From a checkpoint of a small transformer trained on Wikipedia.
Architecture: LayerNorm before each block, rotary positions, biases, untied embeddings, attention and MLP in parallel.
Each number is 128 + 32 x the weight over its row's rms, rounded and kept within 0 to 255. Layers, rows and columns count from 0. The size above them is the row's rms in percent of the matrix's.

# layer 6 MLP down (transposed), 768x192, rms 0.149, rows 398-466, columns 96-143
size [ 83  98 104  99 103 104  95 113  84 105  99 110 117  97  91 105  85 103  80 104  95  98 105  99  96  95 107 103 104 110 100 170 104 101 103  93  96  95 129 100  91  97 110  92 102 111  81  99 104 108  93  90  99  87 103 101 116  95  99 105  94 113  84 101  90  91 100 102 105]
[[146 132 134 143 120 117 186 187 182 116 129 109 167 182 161 139  95  60 115 136  98 169 129  62 162 109 126 156  98 124 102 132 173 137 124 111 157 134 103 147 159  87  93 149  85 122 167  77]
 [ 99 134  54 163 123 143 161 155 105 152  75  85 172 217 135  86 112 129 110 114 195 143 127 120 159 124 105  92 109 107 145  94 135 114 214 156 138 151 100 118 105 157 173 115 108 128 133 169]
 [183 162 115 140 173 108 162 107  75  88 143 168  98 122 151 154 174 103 154 189 121 122 139 169 141 162  94 134  96 138 130 182 112 151 140 178 157 113  53 179 165 166 133 118 158 130 169 175]
 [107 152 117 129  98 170 157 121 133 106 132 164  80 123 147 138  70 154 128 183 146 131 134 144  38 109 149 145 147 187 125 124 211 162 138 133 166 135 166 120 104 166  83 123  75 110 141 101]
 [130 141  73 117 140 142 166  58  93 137 127 173 147 157 144 140 108 107 196 105 123 172  67  94 118 163  96 185 170 179 130 154 153 118 141  46 163 150  95 141 150 104 115 140 195 110 115 128]
 [152 147 144 105 152 181  91 157 104 141 112 138 149 174 125 152 215  84 141 134 145 159 130 132 128  88 143 138 108 149 152 134  98 105 154 129 139 117 118 117  96 177 140 122 159  69 161 131]
 [148  85 148 167 150 171 112 136 158 179  57 150 131  99 107 147 122  68 105 157  98 134 119 118 191 120 151 118 124 161  70 148  54 147  91 111 101 128 130 116  97  80  88 164 136 132 165 130]
 [125 146  66 138  65 112  78 154 125 132 165 156  60 118  91 145 133  75 171 150 152 104  82 135 165 149  89 141 106 117 136 121  80  99 106  90  99 136 142 157 150 168 121 132 147 206 141 145]
 [129 127  95 146  37 136 137 163 101 133  79 141 183 165 160  97 141 122 116 112 100 133 123 108 106 164 136 136 195 120 152 158 132 135 194 184 151 114 143 127  86  84  75 117 123 152 176  85]
 [104 155 123 145 110 134  67 111  90 187 135 156  71  96 150 178 121 129 117 128 176 172 137 127  62  89 174 167 134 127 116  59 121  68 105  91 213 136  85 102 153  89 115 120 130 126 147  91]
 [174 144  60  76 104 109  80 188 202 155 165 148 107 175 169  66 165  93 106  72 104  97 132 148 150  70 165 120  84  97 164  96 141 112 219 155  90 148 118 122 141 135 169 128 117 127 191 128]
 [ 97  56 121  78 109 126 164 194  97 120 144 161 146 102  72 100 152 135 206 144 165 109 150  99  72 180 101 112 107 162 109 128 142 142  88  94  93 143 141  83 155 123  85 120 145 153 123 144]
 [136 131 167 151 171 119 145 139 115 161 131 161 116 153 151 171 144  62 107 143 133 153 150 100 142 107 146 125 138 138 152  94 149 129 134 190 147 147 129  91 174  81 133 174 137  99 124 154]
 [124 186 114 162 106 120 145 184  85 193  72 123 148  70 108 110 140 107 150 136  69 144  98 122 113 113 156 106 132 172 136 164 140 119 131 148 108 110 125 106 123 106 111 126 111 155 142 153]
 [ 73 149  98  89  98  96 110 119  65 116  98 132  96  95 165 114 152  91 126 102 103 107  71 127 159 155 102  96 117  97 154 142 110 136 147 102 115 150 153 140 153 167 105  62 179 157 158 116]
 [117 178 114 145 136 150 142 115 178 140 125 117 118 149 115 129 118 142 180  99 108 132  82 132 185 120 152 112 118 118 127  92 125 160 145 101 155 135 150 115 139 133 152 158 127 116 139 169]
 [ 92 183 119 238 139 171 142 111  75 125 119 189 168 121  82 161  71 129 109  75 128 123 110 122 166 132  88 119 164  97 118 147 102  92 177 130 107 149 143 158 196 161 133 143 121 164 149 148]
 [ 89 128  98 109 176 158 136  95 176 138  88 147 148  62 113 123 115 108 166  72  98 132 142 142 100 120 137 134  92 132 105 136  92 133 146 121 128 129 146  90 116 122 103 115 102 154 179  84]
 [165  92 101 159 212 142 163  90 137 193 136 163 105 114 132 179 116 124 122 211 122  73 122 164 110 102 128 126 125 128  90 134 141  97 125 128 184 122 130 117 106 105 104 126 172 116 131 146]
 [149 107  93  95 110 122 137 217  84 128 136 133 118 149 157 112 147 106 106 109 153 165 111 100  60 110 122 134 156 132  74  84 118 182  81 143  62  91 105 151  88 132  67 154 188 167  72 136]
 [178 108  64 147 121 114 125 121 125 115  67 139 100 117 131 118  92 199  69 168  79  87 102 103 108 148 116 122  89  92 169 130 117 195 139 161  97 184  94 164 111 156 120 156  98 126 128 220]
 [109  84 121 153 109 104 105 140 109 184 127 157  82 115 171  93  87  92 157 202 122 149 153 111  87 145 118  90 142 143 142 130 116 151  83 127 145  56 120 122  72 137 125 142 177 162 172 157]
 [146  78 140 161 105 127 125  80 164 119 144 117  79 100 128 182 166 122 138 109  35 138  94 147 175 101 145 110 144  72 152 161 172  80 142 160 129 144  85 190 146 143 135 120  95 112  87  88]
 [126 124 148  97 103 113  61 160 132 134 149  25 111 108 139 122 197  66 173 112 123 124 132 161 150 146 131 167 104  96 168  86 110 179 158  96 122 130  92  61 131 124 117 127 118 194 171 130]
 [153 117 109 129 146 157 127  96 143 127 140 129 107 163 113  93  77  73 120 114  89 112 109 115  97 164 131 124 133 124 131 159  76 123 143 180 125 132 131  70 143 119  81 163 164  79  88 108]
 [138 152 105 137 148 130  97 148 150 108 136 222 109 151 130 189 129 134 106 134  61  16 122 175 136 126 168 124 164 119  86 184  74 134 132 126 120 109 143 100  88 169 142 161 133 139  80 171]
 [115 130 122 107 109 106 124 121 121  84 166 149 154 154 152 105 185 159  97 155 139  77 121  96 120  83  80  81 131 157 100 109 149 176  81 151 117 108 102  57  78 139 136 114  83 105 105 119]
 [112  66  87  86 138 192 140 167 106 133 121 145 162 152 106 132 135 138  95 123  60 116 120 164 128 165 138 153 118 131 173 141 111 171 149 160  53 119  68 141 105 106 115 115 115 138  81 107]
 [ 99 165 182 116 140 100  87 103 129 100 137  80  76 110 154 120 102  90 156  80  95  99  90 160 155 189 146 194 125  69 115 115 110 100 153 158 111 130 161 142  99 131 113 151  75 150 143 120]
 [138 168  85 119 126  96 115  44 136 123 187 217 171 174 108 108 123 139 181 182 147 117  89 168 137 139 120 126 123 155 124 146 138  72 106 151 118 158 139 115 114 133 140 161 138 108 129 143]
 [100 109 160 161 120 101  59 173  96 195 108 138 137 178 125 140 165 139 132  88 109 202 165 148  99 167 142 149  80  98 187 120 191 145 124 141 124  72 114 187  82 102 162 152  78 133 121 116]
 [ 91 136  94 142 149  94  85  53 129 106 125 171 101 202 145  96 152 171 158  99 152  76 129 105  96 113 123 185 159 142 134 186 205 107  75 131 158  78 212 109 107 137 121 120 143 185 140 119]
 [129 141 145 116 161 130 137 145 117  89  90 131 195 144 158 139 155  87 183 115 175 146  93 121 109 174 148 110  88 136  86 143 125 134 173 111 116 128 137 127  89  67 180 157 150 179 141 117]
 [ 95 166 119 150 122 144 163 102 127 153 141 123 143 127 127  98 136 123 128 114 128 186 125 142  88 117 108  87  96 145 148 156 122 125 121 143 148 191  92  56 159  97 147 147 131 135 109  81]
 [135  93  85 124 131 132  87 107 137 110 128  50 178 151  99 132 114 104  96  90 137 116 110 132 116  76 150 137 151  74  88 182 128 201 152  94 165 108 150 159 155 142 137 129 175 158 139 110]
 [150 151  94  98  92 129 128  89  98 163 105 123 105 129 104 184 140 116 119 129 140  91 109 128 101 157 140 151  94 109 125 157  97 115 108 107 103 108 143 149  82 118 137 120 156 214 161 180]
 [135 109 180 151 155  85 152 170 116 168 120  54  87 145 181 148 138 124 107 165  87 146 128 124 127  84 131 142 114 152 158 105 133 132 122 134 137 115 121 166 150  69 140 136 120  87 114 114]
 [118 101 108 128  98 147 119 140 148 109 138 132  72 143 139 132 159 138 145 126  77 127 101  83  56 121 127 163 103 132 111 124  82 164 147 163  81 159 113  95 126 108 160  92 158  64 132 108]
 [121  98 136 103 134  97 107 158 155 138 157  29 138 152 208 120 102 148 114 172 203 110 110  66 190 130 135 141 121 129 159 120  87 130 135 120 137  62 115  95 183  93 138 154 107 124 158 110]
 [160 100  34 195 170 150 148 109 101 129 118  87 183  99 113 128  70 113 132 151  80 122  84  98 146 158 150 124  87 101  86 127  93 131  92 116 101 103  99 163 112 102 158 106 114 160  70 151]
 [116 111 154 105 156 190 213 113 139 193 155 126 139 122 113  97 104 144  91  98 152 138 145  85 127 147  89 115 122 148 144 158 140 159 159 176  74 106  85 149 112 184  86 130 161 169 135 108]
 [ 89 108  99  82 150 131 109 165 106  78 112 150 150 170 227  82  92 129  97 155  87  77 143 108  92 139 172 131 160 125 104 120  98 114 166 109 156 139  69 110 157 112 112 174 142 120 148 127]
 [110  81 135 185 151 135  87 132 154  91  93 120 160 106 168 130  89 128  79 131 167 177  82  97 150 150 162 186 182 148 120 125 185 101 128 182 144 153 110 146 118  64 115 156 118 193 144 177]
 [154 158 117 137 101 133 113  89  81  92 136  90 131 140  85 115 138 118  97 140 143  66 104 174 147 124 117 120  67 128 140 109 183  55 119 138 163 180  96 119  95 142  41 100 141 103  82 159]
 [182 145 123 132  76 144 129 176 105  90 176 147 162  70 159  81 124 101  83 134  89 168 111 140 129 138 133  51  64 136 126 121 115 123 111 127 145 114  83 172 197 111 158 130 146 119 100 167]
 [123  61  99 118 187 119 137 115 135 115  97 107 182 120 186  83 155 188 108 116 130 106 145 155 167 155 148 106 135 101 126  91  89  97 137 171 173 161 118  77 169  91 127  90  92  86 139  94]
 [137 129  85 161 198 127  74  87 143 138 121 116 158 167 153 112  68  69 108 136 167  98  97  89 177 159 126 124 168  94  72 110  82 141 126 188 107 136 155 172 121 120 161 107 164 155 170 133]
 [117 192  73 164 155 160  77 148 184 103  95 140 107 173 127 142 161  84  99 157 102 121  76 124 133 114 123 125 151 131 128 152 174 149 113 190 133 151  85 110 185 178  98 137 131  98 164 138]
 [141 105 150 121  55 120  93 173 107 112 140 111  81 186 103 166 118 113  44 109 117 126 155 121 126 111 142  94 191 121  92 163 138 198 156 140 107 156  86 102 132  92 143 141 106 117 135 193]
 [150 120 104 165 133 139 143  75 131  73  86 138 126  38  75 111  92 116 140 138 138 117 166 175 189 176 166 112 163 151 126 139 110 120 118  95  92 136 118  84 101 116 151  87 107 150 169 136]
 [176 121 111 137 139  95 147 114 181 114 141 105 152 165 131 108  96  96 123 172 140 181 169 122 175 111  79 149  94 123  98  81  92 139 156 100 151 159 119 115 166 116 116 112  99  84 149 161]
 [122 122 124 123 126 138 122  84 109 117 154 151 183  62 134 120  76 199 100  74 127 181  91 123 158 109 124 145 142  91 146 153 161 148 140 142 134 132 164 120  88 101  74  86  56 133  47 122]
 [133  77  91 144 143 129 141 114 158 135  98  95 156 129 168 130  88 116 113 131 132 171  89 113 171 112  97 131 122 176  72 193 138 143 118 104 156 106 141 188 183 155 106 165 152 152 166 143]
 [149 124 154  94 143  62 122 153 106  90  79 102 188 170  81  61 143 106 157 184 161 106 168 149 144  99 109  49 116  87  87 160 128 119 145 149  55  63 141 190  96 140 142 164 145 146 209 135]
 [115 133  63 110 167 116  90 113 132 175 146 138 128 156 100 131 176  63 134 125 159  92 120  94  96 159 128 117 104 152 118 154 105 129 168 108 124  79 147 120  64 122 157 114 100  79 129 161]
 [122 148 116 109 138 194 173 137 100 137 149 174  86 126  32 113 160 144 164 183 117 110  97  74 128 105 117 141  69 122 141 113  99 127 175  90  98 184 124 144 184 134 102 128 150 101 108 141]
 [135 184 158 136 162 118  84 138 146  93  69 124  89 136 113 117 156 135  84 162 152 119 110 120 176 112 149 104 161 175 105 166 142 134  67 141 142 183 110  96 111 123 135 188  73 153 124 101]
 [146 161 141 105 168 114 157 104 164 161 150 106 120 133 160  80  79 132 108 142 134 123 138  98 159 108  87 158 128 146 145 131  64 125  97 116  95 152 145 154 112 123 134 132 182  76 122 114]
 [126 190 133 111 141 122 120 181 137 116  87 120  83 102 125 136  84 126 159 201  92 153 100  65 118 120  80 122 119 120  95  95 121 147 121 135 142 122 196 191 161  43 134  96 147 152 167  86]
 [182  66 111 124 105 118  69 147  40  94  81 127  74 109 117 107 139 167 164 150 133 124 162 133 155 110 125 111  92 109 136 128 105 155 141 126 156 106 141 105 106  82 111 163 108 155 163 134]
 [141  85 141  88 179 121  99 154 194 154 117 162 118  70  95 146  96 144 165 151 141 185 109 180 164 164 141 153 101 145  87 136 119 124 135 137 118  74 137 115 207 150  40 116 104 132 166 140]
 [118 130 166 149  95 108  91  91 107 153 116 130 124 197  91 109 116 134 149  98  87 155 128 201 116  98 185 138 104 174  98 148 103 111  55 126 127 158  99 151  74 148  73 118 139 174  86 126]
 [142 127 144 157 124 127  89  96 135 132  81 174 125 113 171  99 146 129 134 151 184  76  93 100 150 124  91 154 100  81 120 140 114 100 201  75 156 164 158 189 125 154 123  88  96  85 170 197]
 [158 158 151 132  88 116 102  90 147  91 146 114 133 147 146 118 100 158 113 135  78  94  89 162 169  99  92 139 153  94 124 149 143 102  84 147  65  97 171 169 114  88 122 185 141 150 166 115]
 [121 142 159 168 129 171 134 132 127 137  36 105  98 121 151 146 142  99 131 118 130  93 150 135  63 104 192  94 156 116 112  97 115 135 137 116 141 177  82 108 162 104 135 144 114 146 137  85]
 [121 150  95  86 138 164 121 103 145 167 131 120 109 170 138 183  84 171 116 174 183 122  84 118 157 117 152 148  96 128 124  62  66 138 110 178  90 150  67 113 128 114 115 139 145 146  89  46]
 [148 121 145 163 129 125 163 137 126 131 120 107  77 131 161  89  88 111 103 108 153  79 103  93 133 108 106 150  73 123 108 104 128 138  83  89  80 119  69  76  95 141 110 139 102  84  67 140]
 [136 178  97 137 114 101 104 162 113 160 153 146 168 113 133 102 107 139  99 158 135 200  49 133 117 116 111  83 115 134  93 135 130 124  87 177 123 131 146 102 107  83 146 116 109  55 126 105]
 [ 89  62 185 159 181 148  95 125  70 103  93 133 128  92 105 150 155 114 137 142 167 169 104 160 123  70 112 126 156 147 100 166 141 134 140 122 150  98 142 152 151  76 145 168 133 145 144 173]]
# layer 6 MLP up, 768x192, rms 0.15, rows 399-467, columns 96-143
size [ 92 106  94 104  97 101 113  96 101  96  95 103  96 101 103  92 100  88 104  99  90 103 104  97  87 101 107  98 102 102 173 107  99 103  92  99  94 119 102  96  99 101  98 103 103  95  98  97 103  98  97 106  94 107  93 109  99  97  98  99 105  98 100  88  91 100 103 102 100]
[[ 89 120 165  84 159 134 118 136 144 128 109 144 130 166 119 133 151  71 121 143  76 106 176 115 164 130 135 120 116 133 133 160  98  53 111 137 102 117 111 142 141 109 108 141  84 112 132 108]
 [114 153 173 122 158 162 119 169 111 203 142 127 170 112 107 167 127 130 123  86  66  86 150 140 122 139 136  69 174 113  51 131 134 159 161 208 128  82  58 176 118 147 104 140 107 141 118 133]
 [146 146 166 154 138 164 124 141 173 101  99 178 217 133 103 172 178 182 111 128 127  93 184  92 133 182  95  71  70  66 109 152 113  88 167 133 138  68 102 150  86 158 119 166 166 112 148  94]
 [159 100 155 138 186 171  99 102 108 116 130 160 116 156 109 161 168 165  82 132  97 140 161 128 117 152  82 115 129 144 155 141 114 106 127 126  75 136 187  58 198  95 149 161 131 110  93  84]
 [119 126 135 103 133 185 198 132 172 130 117 141 145 133 145 108 164  97 177 131 100 123 108  96 129 131 116 177 112 190 100 143 118  98 131 173 132 161 169 111 121 130 138 104  87 186  90 133]
 [128 119 150 118 115  67 148 114 174 134 119 108  96 129  97 180 106 158 112 122 163 181 127 135 192  66 151  87  76  77 131 140 199 130 117  92 161 114 132 168  77 153 173 148 141 135 135 125]
 [118  64 140 150 137 134  77 110 173  85  90 119 145 123 100  95 130 179  90 166 158 144 163 158 151 138 100 177 134 109 108 132 137 139 108 144 161  66 106  81 113  73 144 118 106 119 151  79]
 [126 127 163 125 220 130 118 130 159 121 154 102 106 112 124 103 129 103 158 180 106  99 157 110 165 153  87 133 106  62  47 115 158 114  83 113  85 150 102 136 123 170 114 116 149 113 127 190]
 [157 153 186 150 131 185 108 190  85 162 134 132 191  81 132 172 124 110 130 131 183 143 189  93  98 126 105  87 184 102 169  78 188  82 123 107  91 113  26  76  68 122 139 143 147 146 153  89]
 [132 117 115 131 125 133 151 165 111 136 135 146  88 112 183 155 114 156 162 154 149 112 135 159 142  84 130 155 143 165 163 118  91  93 158 160 132 132  99 103 138 166 182 124 162 152 151 198]
 [103 141 199  48  92 121 136  71 137 175 129 160  97 166 137  57 106 132 128 155 190 113  87 171 129  78 146  61 165 143  98 187 187  88  90 131  72  74 120 108 137 180 140  81  91 137 160 157]
 [127 190 129 164 142  93 137 157 126  96 121  78  80 126 134  84 174  73 164  99 129  31 107 149  86 112 120  99 130 125  84 169 125 147  65 120 140 125 132 129 183  61 123  62 129 149 161  47]
 [157  28 136  98 168 125 104  73 120 147 135 113 183  89  98 143 116 143 129 144 142 149 173  99 116 157  94 149 102  98 105 130 110 119 180 152 113 106 158 113 146  99 107  79 154 108  78 105]
 [157  86 135 149 118 102 139 185  79 166 102 117 131  93 138 152  88 171 131 116  85 125 140 103 169 167  89 146 115  82 121 194 145 110 131 143 198 166 155  57 128 139 121 153 157 126 129 132]
 [154 185 103 119 101 191 134 120 155 119 124 134  39 106 172 154 154  83 112 141 112 148  77 141 193 112 150  80 128 128  85  77 199 100 192  80 132 134 118 162 134  83 132 102 101 161 140  82]
 [107 164 123  26 116  96 147 175 163 163  99 131 101 100 115 118  90  90 120 149 124 100 106 131 120 102 161 164 106 133 100  79 115 142 128 172  92 153 140 114 103 119 150  92 115  61 136 129]
 [ 71 145 152 139 137 166  84 182 131  90 194 104 156 141 133 112  80 106 123 163  92 139 175 127 137 132 142  74 202 115 183 125 102  64 119 154 108 109  79 125 132 149 122 137 112 134 100 145]
 [123 187 148 139 110  87 156 166  89  81 142 124 150  97 146  91 169 113 106 116 172 192  79  85 118 169 101 124 134 107 116 113 105 127 104  71  89 123 164  85 200 115 120 141 103 151 142 127]
 [127 122 166  96 125 165 198  79 121 159 118 120 103 161 124  88 132 182  96 127 100 138 172 121 122 115 111 120  92 116 104 133  99  88 141  64 106 152 129 133 155 141 117 134 116 137 148 137]
 [128 163 161 146 175  79 103 139 130  83 183  96 177 160 183 152 179  86 155 140 113 128 143 157 106 144  78 135 158  48 169 118 176 122  89 136 107 148 120  87 100  86 107 166 104 157 174  81]
 [ 89 142 151 122 183 108 116 115 144 176 127 125 160  56  90 110 136 149 164 129 162 166 129 123 103 188 131 125 210 157 181 152 170 140 124 182 100 167  74 108 105 129 160 108 128 174  93 142]
 [173 109 173 114  83 185 124 130 135 179  98 127  83 149  69 121 107 126  67  99 119 141 167 121 132 131  65 126 133 121 146 116 147 142  86 103 155 125 114 191 171 143 213  65 114 149 168 143]
 [159 149  98 126 156 126  85 112 142  90 138 123  99  64  81  80 120 147 188 216 102 141 146 211 168 124  76 124 105 151 140 128 111  98 112  88 135 134  78 144 133  87 184  91 180 114 132 106]
 [182 154 159 174 101  95 137 122 127 140 186 100 120 136 130 131 105 115 131 113 124 131 100  86 140 170 101 128 180 107  85 163 167 147  83 159 112 106  94 190 131 145 119 124 126 113 147 112]
 [ 88 139 152 108 215 128 157 147 158  86 133 142 138 169 119 138 145  99 103 118 176 231 186 116 125 106 136 148 109  84 151  55 199 108 116 133 107 159 127 121 158  47 149  85 101 151 136 109]
 [163 106 123  94 111 111 154 165 139 136 159 133 113  72  66 122 112 124 123 158 186 112  95 119  89  86 201  88 154 149 121 163 102 150 109 112 153  91 124 128  97 121 102 147 140 106 223 180]
 [158  98 125 160 150  90 146 171 125 125 139 100 160 125  97 167 133  59 108 131 157 134 153 112  62  95  68 122 115 140 153 119 200 140 102 108 192 137  95 168 149 164 142 122  47  86  96 110]
 [140 136 108 104 160 188 120 157 147 157  83 136 106 112 122 143 106 110 133 101 141 179 185  67 111  99 129 126 130 162 120 164 147 113 139 156 144 147 104 106 114 131 187 178 137 161 123 158]
 [134  82 162 202 149 132 148 187 118 145 127 140 116 155 113 100 204  90 127 140 122 122 115 103  76 140 169 141 126 122 139 107  99  78 125 100  84 183  99 106 184 127 125 118 138  83 142 148]
 [ 98 114 124 106 114 111 125 146 181 120 147 113 103 109 167 154 143 150 145 164  96 146 143  87 188 112 198  57 169 187 174  93  96 112 111 101 108 126  98  89 133 163 102 105 111  68 130 220]
 [109 140 139 168 191 132 129 145 129  89 148 138 124 214 152 151 156 126 100 178 189 134 126  95 119 120  93 160 135 156 169 158 174  94  65 145 167  73 151 129 145 131 128 152 117 168 143 127]
 [127  57  84 131 130  96 156 104  81 115 150  90  88 120  91 139 187 167 140 127 139 108 126 100  74 156 131 157 129 126 163  71 113 113  73 198 157 105  83 211 194 138  99 116 144 119 118 147]
 [114 144 127  96  93 101 101 116  96 179 168 163 163  92  84 114 174 156  82 110  75 146 138 142 170 159 115  94 152 145  91 116 115 163 157 143 150  83 124  99 123 204 190 158 148 111  90  91]
 [115 118 197 121 147 138 112 139 131 129 107 139 189  92 140 175 114 134 136 154 154  95 155 118 178 173 177 159  84 113 203 145 193  99  93  99 121  55 198 141  73 123 105 152  92 142 121  74]
 [104 179 161 152 123 150 193 115 158 134 112 165 146 148 170 135 140 118 126 137 110 178 131 120  90 141 127  84 169 110 146 100  79 158 119  75 133 149 182 205 112 144 198  91 118  95 127 128]
 [166 146 155 128 152 104 169 143 182  88 142 102 132 134 121  83 128 124 162  89 149  68  48 111 114 127 138 145 119  89 133 139 131  88 132  68 130  99 111 101 119 167 115 191  98 176  84 145]
 [123 124 149 150 174 163 128 147 123  99 129 115 183 109 110 134 119  90  94 107 169 129 157 163 149 167 166 120 139  64 118 115  94 132 128 116 181 101 140 200 129 146 116 123 121 170 107 130]
 [115  85 131  92 102 109 105 109 101 133 120  81 137 150 151 175 146 131 185  97 202 179 114 157 122 119 123 117  98  80 184 100 136 148 157 114 160  84  87 137 134 123 109 123 175  80 156 159]
 [176 121 122 123 102  84 187 110  76 131 105 102  86 122  85 123 119  95 230 157 100 120  75 147 113 141  58  78 117 145 107 129 182 122 146 141  88  92 111 167 132 150 139  93 188 164  98 151]
 [163  83 150  77 114 210 204  81 108 171 172 147 137 131 137 134 125 227 121 172 132 143 122 136 133 123 102 153 135 133  95 129 147 129  90 132  71 126 119 163 110 147 107  66 129 175 108 136]
 [145 124 131  94 150  94 119 113 107 148 139 132 165  86 112  99 177 111 140 136 142 107 135 154 115 154 110 130 155  71 128 135 149 153  84 162 130 130 113 167 160 149 174 161 128  86 152 163]
 [142 133 163 137 107 141 120 185 131  60 165 176  74 160  84 110 116 133 142 108 134 108 153 176 112 112 135 121 153 199  98 144 148  96 106 136 128  88  79 108 138 132 105 106 115 100 105 198]
 [119 101 181 100 134 106 157 127 149 124 181 146 131 110  93 132 126 154 114 109  71  75 110 186 168 117 156 147 139 140 147 207  96 119  45 200 130 133 150 161 122 159 183 171 125 112 125 147]
 [112 119 121 151 147 104 101 112  87 153  65 128 109 123 111 142 124 107  84 156 195  92 109  89  86 155  82 218 102 149 152 154 185 109 133 126 157 106 147 165  76 136 128  88 125  99 187 111]
 [ 78 117 137 153 146 158 222 128 157 120 160  84 148 144 153  95 148  85 116 146 118 122  72  93 178  68 125 154  88 144  93 142 131 115 138 153  72 172 155 121 140  55 153  99  87 134 117 185]
 [ 85 133 129 110 132  91 158 143 167 151  72  93 140  98 127 146 202 145 147 128  86 179  84 156 111 112 143 159 108 117 130 173 128  93 120 133 113 182  67  98  83 147  97 100 111 102 114  94]
 [123 122 154 114 143 153 168 127 146 159 124 103 158 176 153 103 124 132  98  86  70 123 184 128 119 162  71  72 113 139 146 115  86  74  97 101 160 188 114 162 110 150 124 123 118 130 176 107]
 [ 88 160 118 132 130 153 145 158 133 124 132  93 125 101 126 135 138 127 120 135 152 160 105 105  88 111 123 158 172 108 120 107 168 166  63  37 151 133 104 141  89 145 134 100  76 145  96 109]
 [148 143 122 138 119  86  93 102 150 100 159 120  77 160 123 151  85 119  91  93 115 135  92 109 115 147 156 180 135 170 123 116 162  49  95 132 173 223 161 199 117 154 108  82 117 125 112 100]
 [165  93 136 113 127 154 137  95 155 107 123  61 134 142  83 161 120 163 133  82 168 139 127 115 154  82 131 160 135 112 109 173 156 160 119 108 148  50  90 133 105  88 106 133 134 113 137 156]
 [143 187  99 174 179 133 101 114 122 132 119 174 116 181 138 107 115  89 161 116 168  54 100 112  91 179  77 100 109 135 105  86  92  84  88 137 123 145  87 130 142 155 138 144 186 118 138 118]
 [ 88 171 152 126 104 115 117 133 104 171 143 121 126 158 123 139 155 169 168 142 152  85 177 134  79 143 147 103 158  92 211 150  93  64 122 160 126 142 138 125  69  79  97  76 127 139 101 121]
 [158 141 149  98 124 137 107 164 115 150  81 128 119  98 163 141  89  91 139 148 151 151 139  99 116 200  55 206 154 134 124  79 106 132 110  90  97 120 106 110 131 103 105  24 194 140  99  84]
 [109 117 204  95  77 148 125 129  59 133 108 132 157  87 207 190 142 113  98 118 152 126 105  92 164 100  88 121 127 118 169 117 159 111  97 122 115 133 176 185 111  62 122 147 164  83 154 117]
 [110 175 109 125 142 130  99  86 119 143 109 129 101 103 131 123 118 119 129 173 148 142  97 160 153 147 221 115 158 141 129 175 156 109 126 163 114 163 139  80 121 158 159 126 120 117 213 145]
 [168 134 179 137 157 159 131 143 114  64 117 138 184 139 114 147 108 165 147 142 138  92 112 135 163 116 137 154 189 175 136 127 149 130 115 168  82 119 195  97 180  76 130 105 121  85 100  97]
 [124 121  62  77  95  96 103  94 135 124 150 153 159  97  81 133 179 115 128 117 107 175 134  89 156 141 175  77 161  87 129 170 156 123 117 137 171 167 103 116 169 176 111 117 121 169  78 148]
 [145 167 162 166 130 106 105 171 107 142 123 199 105 128 150 138 194 124 117 116  98 111 136 109  96 142 138 118 123 142 159 100  98 111 148 187 143 119 122 151 111 156 169 136 129  99 133 134]
 [142 189 176 165 136  80  68 125 114 101 142 152 131 172 102 100 179 151 124 168  90 119 150 168 156  72 142 166  91 126  73  64 124 146  78 142 140 148 131 154 111 144 161 151 121  98 130  93]
 [ 73 134 129 153 119  71 118 100 102 129 184 135 124 149 113 155 170 101 113 171 139  60 175 178 120  61 146 117 199 156 120 146 130 101 141 165 148 103 149 122 124 116 147 178 108  73 161 165]
 [108 145 169 148 122 125  88 110 143  70  91  97 122  94  71 173 124 145 175 107 170 104 129 121 128  66 146 115 117 139 164 139 121  76  82 147 109 129 121 128 181 101 155 149 106 130  66 182]
 [201 157 182 187 147 127 134 140 136 200  87 177  71 112  89  52 145 146 108 131 146  84 115 128 110 130 135 111 146 149 148 147  78  77 131  92 154 126 166 191 104 113  93 134 180 147  94 131]
 [102 102 170 137 108 103 125 100  78 173 123 153 162 135  92  80 165 104  68 131 130 115 121 107 102 129 101 112 112 111 206  89  93  70 110  63 143 114 159 163 135 118  76 127 155 168 147 130]
 [130  92 128 120 159 128 107  95 137 129 151 236 104 128 147  88 172 109 178 132 132  89  84 111 134 175  63  85  77 157  92 126  71 181 147 142 153 150 102 151 106  91 114 137 159  82 116 110]
 [ 88 125 108 173 158 155 140  70  75 185 133  74 191 149  92 129 131  94 170  76 107  47 123 107 122 146 129  97 125  91 151 152 110 101 107 164 151  80 133 180  82  39 126 143  68 120 143 112]
 [ 97 142 147 122 159 161 128 124 111 121  91 125 167 159 150 167 208  95 168 142 122 133 148 112 121 111 131  86 161 102 123 131 115  84  88 145  70 154 132 159 142 157 179 108 112  95 223  86]
 [126  92 145 173 105 128  96 184 202 136 163 101 109  98  87 126 174 156  90 132 143 147 156 135 163 122 123 163 116 127  93 153  80  84  76  93 183 116 123 134 131 158 123 153 135 114 145 139]
 [115 133 136 133 105 135  75 190 138 184 152 173 182 158  20 194 147 141 141 104 125 111 130  27 122 155 111 119 143 106 102 111 113 108  66 117 132  73 109 103  81 113 122 111 128 130 100 135]
 [191  84 136 130 119 158  90 157  88 109 194 118 124 130 102 173 121 149 184 158 151  72 159  91 143 105  67 117 130  93  95 161 139 120 145 115  91 149  79 152 150 131 129 136 152 138 130 168]]